Part of a small language model's weights: 2 heads of 64, RMSNorm before each block.
Each number is 128 + 24 x the weight over its row's rms, rounded and kept within 0 to 255. Layers, rows and columns count from 0. Numbers have three digits each. The size before them is the row's rms in percent of the matrix's.

# layer 13 MLP up, 448x160, rms 0.0791, rows 264-304, columns 0-159
098:133138130119100099145151131147129112115129093122136124072151133177095154134116145133126067163158114162162087124128133105108157163105133084111102097137079117118128114157121117154114106103116150105115159086115135138119132145055121106121118144114120156140138084125119146106133118174099116132125128124114136126127164070178140080164123166178141110188136155112149124111107147119152142164124085127120093130149129131155125128146090144094127141116135110137123101092141114088124107116136114
095:125090129105109093147126145135127171137105123116121146103156123128171104132145165129120143121105146185109152128138140143112125066130161145142098102067140115143119137162117134166112161162140145125155142176106147087150095119119151104156171188067126187160132151117101123112096154133102142122157089101162149174145126127100133141116187133149124148099118136099138135120142135150128123109130124128171145106143147115127147137115120159108162092108130104161122104119147121137137089151125130
098:137103101127141123144113151085148095084131122124132149109130158147086119121119130125130102121142124128152149126112088127126148169123128148170098159173122157126154122147087084096154129157134119139125140126084108142119117136062146108142143103129133136150117117121120121106141140092114127090168107151104137136116125108111114099144100153133162112136128144149128162146145156150126166146126132096140100136124136145103156088148101115148105108092136154096103153149142090101128114027120047
089:130144131074175124111116083107071057115172127123093109133131127160146074127122116132114098158134091109147131091130160141122127126129126165121097164137127137120135169072098169156122110143144136167161145119134149118140112166187168090130145117103129112128113108124132147135126125148110128125093114112096139127142106162111145099105147168155149106128111119105128112149123130156120109109143137100127156159091134096097124145136130154138136106114165154114144136108094137069159089117153123
098:141158126154126104149138097115154133130118137108147148121122144125110115119134098120132113148124133162123149131129156148148142119105092158109153113130166164163098112159145134117144092183129156142082115119117118092123144094135111144139073088111152138138199135107094125138122136120133115188117130131169146099152135155143137112115167134166075129135110129168114113134148208108119092077089133083134158116084125124124129145102102078156161142113120115152105131138111133141114163109108135
094:154161138101131152105138149098133151114119099160118117106145121134159115122142097147126119092163168107125139160118128119154121112146176141131141149140112103096132090120128139162122123122101116119105094149081155109122077124152113155131094147144147140115174118104138149138141161121116089154152172095141085085127145142168164130154103146092111157119176106144113149108127155124088112124140164117133114169077149091150100112142106117115137133116180152132091133109122207110121115152146123
104:115108113126164134108103128130161148157090152173153072178135130124117151084143147124102116127172123122145114116106104138151127169120133091152108146117080133110142151123120129131161098111125177094129172118133131133131156116120154117145132158097107129126131133146084093129126130121089140108123130112136152134132210179129102120185169123119108152125131140112114137121076166109151132134142152115125108133138138094123089143125133048139158100147117082138128149132150160163125150120120129
115:094168093112138125109137130144136130087141091140143115140183128087105134116152143095150140164121158137117159110124133132103124147187119167150155134169091116164111154140190106085136130121178150135136138110134114128128127107105104108121131138132138118114095123139120141129151092091098151140099105092119120156105124123160079152140171102123100113153096105129154145139147095120093147118113065114113123113112126083146155154118105158168124166129150119080093147141139097151146105132101143
110:139146143127166164108110130106132105175107087146128131171141121106106100124108154117125143112147130127130144070135111124136121108125123156127122104111108124153124152137164098167113096099104118145106126123108114145179165162144133108097103133105125076142158095074128114183172092107101126131105093152116149175164144130140183173112164139113133126110123128129119103097128090131164141113147078149126087142115085136101103153132154143092153136117133141141123115137112118177165122121156128
091:084110089104171164177145104118141120123127120154101144109124137141152158142153119132102121130136172114131114097121106150101116127138190123095078100123137073106128113074108111128145115123136112135129155112162127139111141184110127105070096126133127134142132157150115134175183146085081164118153115108122106162089177131093112137118135127127097124136136117136113118166129142128145110148109110126113119137112121103133174122100131114107150108114178169132096099107088115099139116129132099
095:099118108130137122151112152144158139107126117152080097164107143138095168111137084138149104149186114121139100132147131137123128162090149146123109114171152138136137131124089128152078107134116162132102147132153106128096143115119145109158118148117095125101128114108108150168129100124106150138100128204158121142123102100146114136146146120104154112161103129084157103181124106130160162154147105141086130153173119105113149107146107070123160145139110143099160124118185115130130138143133082
105:124128136167124142149164106106155144169130146158152096138113085168129117103110118127078136153184075132107132131146152102148152135128130118086135093121111092127093112114120116095128149143112146111104153132141156140129135174142141119133133113099071121146093130119142114149183136132100129129085137164111124115147110130117188159099118119130149095103131111049105127141128110111150142125146116114096115168137130173147190138124117127134137137128093121184102152128119142110115125166131094
094:159142122119130121166115108139151166119153112139115143139136155131122155097110162143137119113160125180145118122118159111137148153096141117077162117127144082112126074152118136119145116124075145178157133116117091127181115166135160100137113118160094118160107057157149153194157131187144140102134120147128136136158114143169110105088127123121103096115146128161129112122134161097135118152103104112124150127107131138120164108147127084113116147132108141166113145087125145096147139127154121
104:102177164155124118125154137176118103091114104134156117105093112095111156160137139144092160133138116085148128126159141144143111111151044133165148145143139141136138159146109148123098125145134141093132108119128135146173098108125086160146156091161119104130148094110106134105129143132141108119151102072114153125158137142124126155100109117103118138151133120104101102164110101121159151114075099098148138122158149130131153102167093122113106088116144098111145142120131114131113077111074134
110:133143156127103161132096132089127081142114075146105133123142140110100148117142116103107161103134101116144141116113129115124169091170135136090125149157115107144102112118122139157097137110113142085139110119079154134090126146109174073115124127110126169141134140123115139119151165124134142147147144111076121114094116163154079129119136089142101097134150166126157133131116100158133163166197091123118152095098129145145129107130133105107171118093162171145147158093157156111142128154145132
095:117104125142164094146113114125081103130144138160094096082088135156134146085109171131105103102129115129142090148130159117137155102135128173081133137122132114141144103108122124124135114117170116113148105132113121091143130094161124097150092145162136109089130121117097147148139141160080115121177141132134128112149128107150076117116148146102130130095085120086124122062137169140147096090129152135168120090096113114147115157153098104094139107130117108113119098160159107167135145124141161
113:139123170102166125111191163123133131097131116155161141110096158128119129094124157134114132140136118101119152113132145122092086118099143119131104090091136088099105119129095152151104138105158112128123116164104097105142127113164114159150093090166119129127156147118121096129073064104140141107117105072141146112152098148099144116143111105125147134137131143131103091155100098119106091102128159109127117119179158123135130133165131154155129144163133107142157107134105112058137134169141133
100:103142145119133107089137108115169157147116160103133122137166123143092122152141109124120174155143115119143122122137129162138107162103150069169176161141126114163114112134122153172155138118115173126097087120111142125126106079144173119103122136129145167148158130098134129139099122057147148091126129129109101110106115080123093136140152125121127136111104138160109129114147120127126153130143067105147084170093136143112158112085098155158114149110181129144102103137116133111133127126093151
101:086142121114097146130143116154114139153146146121083125144150154134102171110084135124132087149185114106121114139132115122110143104123126175138182117193104141146074120126119108117144162129089157141145165152111109126131104128116124132155121114115179150145132109148145091136155106176146107092109117169108158121140096122145088141141112109175150110125158097159170125114129115121124142108087135094147127148156146144137146087122135127135153128175131137134109116134155151084116197114136137
098:072131125106131112147146086125155135129132133128111086078148086147146094111143161092124072143064133108119117137072114125145127132109110117107147112103151114131164130161112142110162165146108115151119089133118174123117105103177165166098108133139133133138137142149132132131162115110112087140127096111088091138128115096148145116150130154154120153141087181090172118162154098151155161149166130109112109111151143126146139116131133136135142141115125135104139137148161101132145134152185117
099:149173087148140139143126131148099121145152145147090148151145115132139149134130149119114182117138100139104152085110124104124125114095108116129170113154160146133159122141180169068120099164141116148128129116077123135154140104130147127166082155121124127143124103092161127143131154136101113081151100101133129136103083108104123114140098128069122103134151158180122134104116163125131101098097109140132133163124127149087110154162096172131118153105165165135136096122117120127162154095125101
102:142129184138163118174116142107131131150154115098140086114140121098127168157110126106151119094155131108125108126104116119085114128140165121134116149084100152089098141120127148109126089176138173141160154117122167141134132121155166073112147146163160117166168105115118130152124122125144149127122144082121090119100138091112110137115137169147154121135112147139164164126114112113152158143140108122095105105091113173156105138146100126132087183094137147133111138100131141130134136172100178
089:104123117128117075125093126139135130116109137101106136129139077155149158183096123134151111141136142129117156147127151133143136128103087093114104117117119150088117152124164127135142120097128141142065138089171162117097133137195159085181130120084086110125128158131095103114108148118094100172098128163121126103123135151105098111153149116106145122134134170132128116121087163141159099143112171114132124130154132104142135122129114141105144115139144139128112149103051137114166106138129089
099:130167144164137124140125091102182116173113069131113141127141124102132115089144112123137098136078102153091167117138148118167152113146122067109117113121090120114116127160145131158133152147163152133115113145116140132123159139134120170132122101122111116094172174128112126137092120120123102139128118117139135100170154167155103106098117130118106113133137128114131130145120141122098133153150139111146079171083117116119149154138106121098127097116106104084072091106100106134068138183133146
106:141089158148146123117127109148120115120178128133189090132134143138165121094120124114093111129109104128156093134105147129109141153134142101124116172178091156108138117104131172095151121144150132126150098090133121145105175114099111101160164129128109096106106115138075104136126126105169159129126152120133146188143119186134123134151185144068140118132126160097092116130113108106129108130173122144138138111128086117106149083120079117118123114131174139143138117123138159147119127098141122
114:162116160132117130129088088120148073155107154122116144115098135101148149129097115116141127134129095116100128119119130142147149089121095101149164148121130154089088134124160138139110133113139111143135100152120155119145137118104112148150121123091106088132110085148134162132132107119122128114119112191202111114136124109102155154167129163106159104134164089142150153130129140118134132130100115100161120125100126201117084153109111162129115141144102166096147187109171085128132150113119098
095:159142085104090131156117151129136121163128067107141159135147145074166151129122121176121135112118133133105135170115132127148134118114067132135127147074092126197125109120149110167106109162143095129135113104091161101152159142114131121111138102128151104124146159111125189174123113135109111150140134112151115093120121146148141128106177105126128151125101087145130114093092138127133128150130144153111163146150116153132122102164152109081155109128078147100108125144134100164129158130112124
102:177107136138150150137094074158143118137096120116094094139134118104078094121178091125119130134100127121160135123176127092115121104123146142142077169128140152179109111102111129141102156116153100136167110100124134151164125143113066126126128159111137111136111169133135116129123137069128150109123153163132147106160118183140164092124086121090130131164094131137174086141121144105097151125133116146118128133110151150133122170183148124127159140127110137153142162144127143140153148130127126
093:151096150140164145128144181118074101139142140107102111121125137121148155128149133151189135136120121174099108122142163155135137148121150092183095133144093113143161118114098110101134131101205120126140131133106137085115120185121148133156139119160107147141126118152127127130160096110108126170128157107137138131106138135110139131152137101103123131126156105070149133151095151134131102103132128132147168121118153093102128190131153130120092138133148098116116161148107127145078139162075106
099:139112134184134141144122144148101145160127142138068127126160142112111123105110130120147121174096155108114119164119124139074153147110112104125154144111119095113177150145125123133137151086139055095125135100133146119096127176082144152140111102144120156137119120154118104150133107119162130127135154152159149087134133123111109146119103124085142123153115153141184098135146083165133165135163132114117086131132101135132163147090159135175107144112129110147151119145137168143107159106181144
103:130142148122132154142100122128138141159087152126093134117128118136067146128155121122166152130115168161133131147123141158114156139129119139131135100101152082098183127105142155129151105111146144122120093092101161088172112098122134122097151117138130125110177111124173114137134115117156117149156106103126140154109074108170120134145099115130077153121113158086143111122117134152140153127139128079101154155122089118126115136096167162074100129131160149185141134169133129165158160097146125
102:107135154094124121141139133124080133150158132186134126145134154140170150074133158092172125117159105130158159175135117145092140124131114125153183153186123082151134116142114144127120117148114107112137107118147111138108109147130161139129149114109150107163123110122125158145156080096123166137108136117099136114103094121138134150132132148127122126099155169141145170179136139115144129117166090092144083120097172087113180124083129146137131143120091117093150099093138141149120142152137117
107:144129135134120158087114160141118122106170119136115132134139136156125139141134145121097130144127109132096114131165118155090145135145102145116149184137154100131126105098109135142140125169171159150151099078161126095118158091121168144128105124137110124167142161146138109122128103107127091100130132104104106120135116100165117109102147196115127116113156179100138126158174064130138137135087149170122113093109103162161150128153110107120074170129133131147098114126147144113128114191104130
092:106107097086094127119117144136110140149070147153109149110082144136094126125149120199140145106132168152082129077133097155110160094117158098155121137155112137111118113127111116115126129143108127109124138115120172139142085104120111139097183123140164095159129102130130140099134115109091115117141124154173125156156122134135094123148132139174142140113154138148084156163126111109154130103093105142126121142120143132138164173094146111183136162137133155125096133138134128095122101077109090
111:145164122113134088150136128100097127134137190114099119185098167122109129120160121124142118107160117135175167117102206151146115123127157133133116129079129136121142120132120119125171129083101145107121133143107130150162137137086151124066172136094133145133122111112146119075114134146103155107109163126179102137107163147141148116141130115133127150178108105133130177108105155129170111114108113124135116098149125103129167130083140126138118132080103126125143097126149161117155115130159119
107:134166124134156109124122111120069147135137079177085074104145139154082092148146152097131107119135176124114104139116117137115162152117130129120119097189187114119114161067115101142173129137128137149152128105119125126111117154148130100120128113155144124155108090125140081124124160154091147154142118160122127147123149124106139105136083152154129122149086149120150152167116122138103061116131123111129125099104146127128150133155116134130125120143135174152130103148096066143119130113133110
105:132127115063132102123158138066133137122137111127122103115094135095143129134109128126119123054145076156105139124128119123142115109089155133158134129111091132110124132121125089129110119115154173123133169150114123174183121070148075141156115168134110096155171127141100120125112126116115133144141128141104129141166120122119122132162139104172142160075106118136132184111119117105174098127173117132161113132160140143118137177134130134100109090130126123135106112086107117132161138156142138
096:149131109112143126163152129130125116127098107153127124087122108119148136133110110181122138155127107174131164115151148110156143112134139151151087119064145097125114130110074118156129135115143121124100196132153143109149110134119111133141128124151128135094187129120142126105115135130116115094152086088132165144121124100132089096158157093127105149165088166111126131099113120072132135107113090166107141131134160116088101123152129102099161137143165097101110115127090140138091102136071154
093:119136197105122142126093133133127121082142155156159140165104115146152124140140117133114119161140156102107123134112149151105103126156114147150173145083112159172142118130129155145116121187155121125162131140126162085151107124154123144091116121094140170108135158146127098174137118140135136116144152126172163141105134110092095145090147142117100115143132150120146200145101055087091125132121169119119146116104119162104137117136152140124114138091136117141123094119103134132169144146095114
101:148096093127148161119094096099131133158104139121123103149133115129139114062096151116127126117090112150139134141141129121141152129138122096127122150147153154123109133130127071122090078175105152168141140131124153120085128153127118119166137121115111144138101136116155099134144129095109149112146152132169116182132110183183139119123099106109142112111116113097120153181126168096109152113129147115131157085119110107120186108123127111110148169093122144126154143155198128114110143117149169
104:119130116121077142106166110137137145123096145084136176151159121110104128126135110110124069139154174088115101128138110127109099131118101111139126111144159118142105152083153108101150151131084146143158111130144161135119081107144125144142112108138133106110133136153106099113143122106144139148084125111067139103133125154090159131132135127081150112133103086121102136161110089136140148095143139139103088104147156083137142125144139105093109159162165152147076134128120173164108170157106109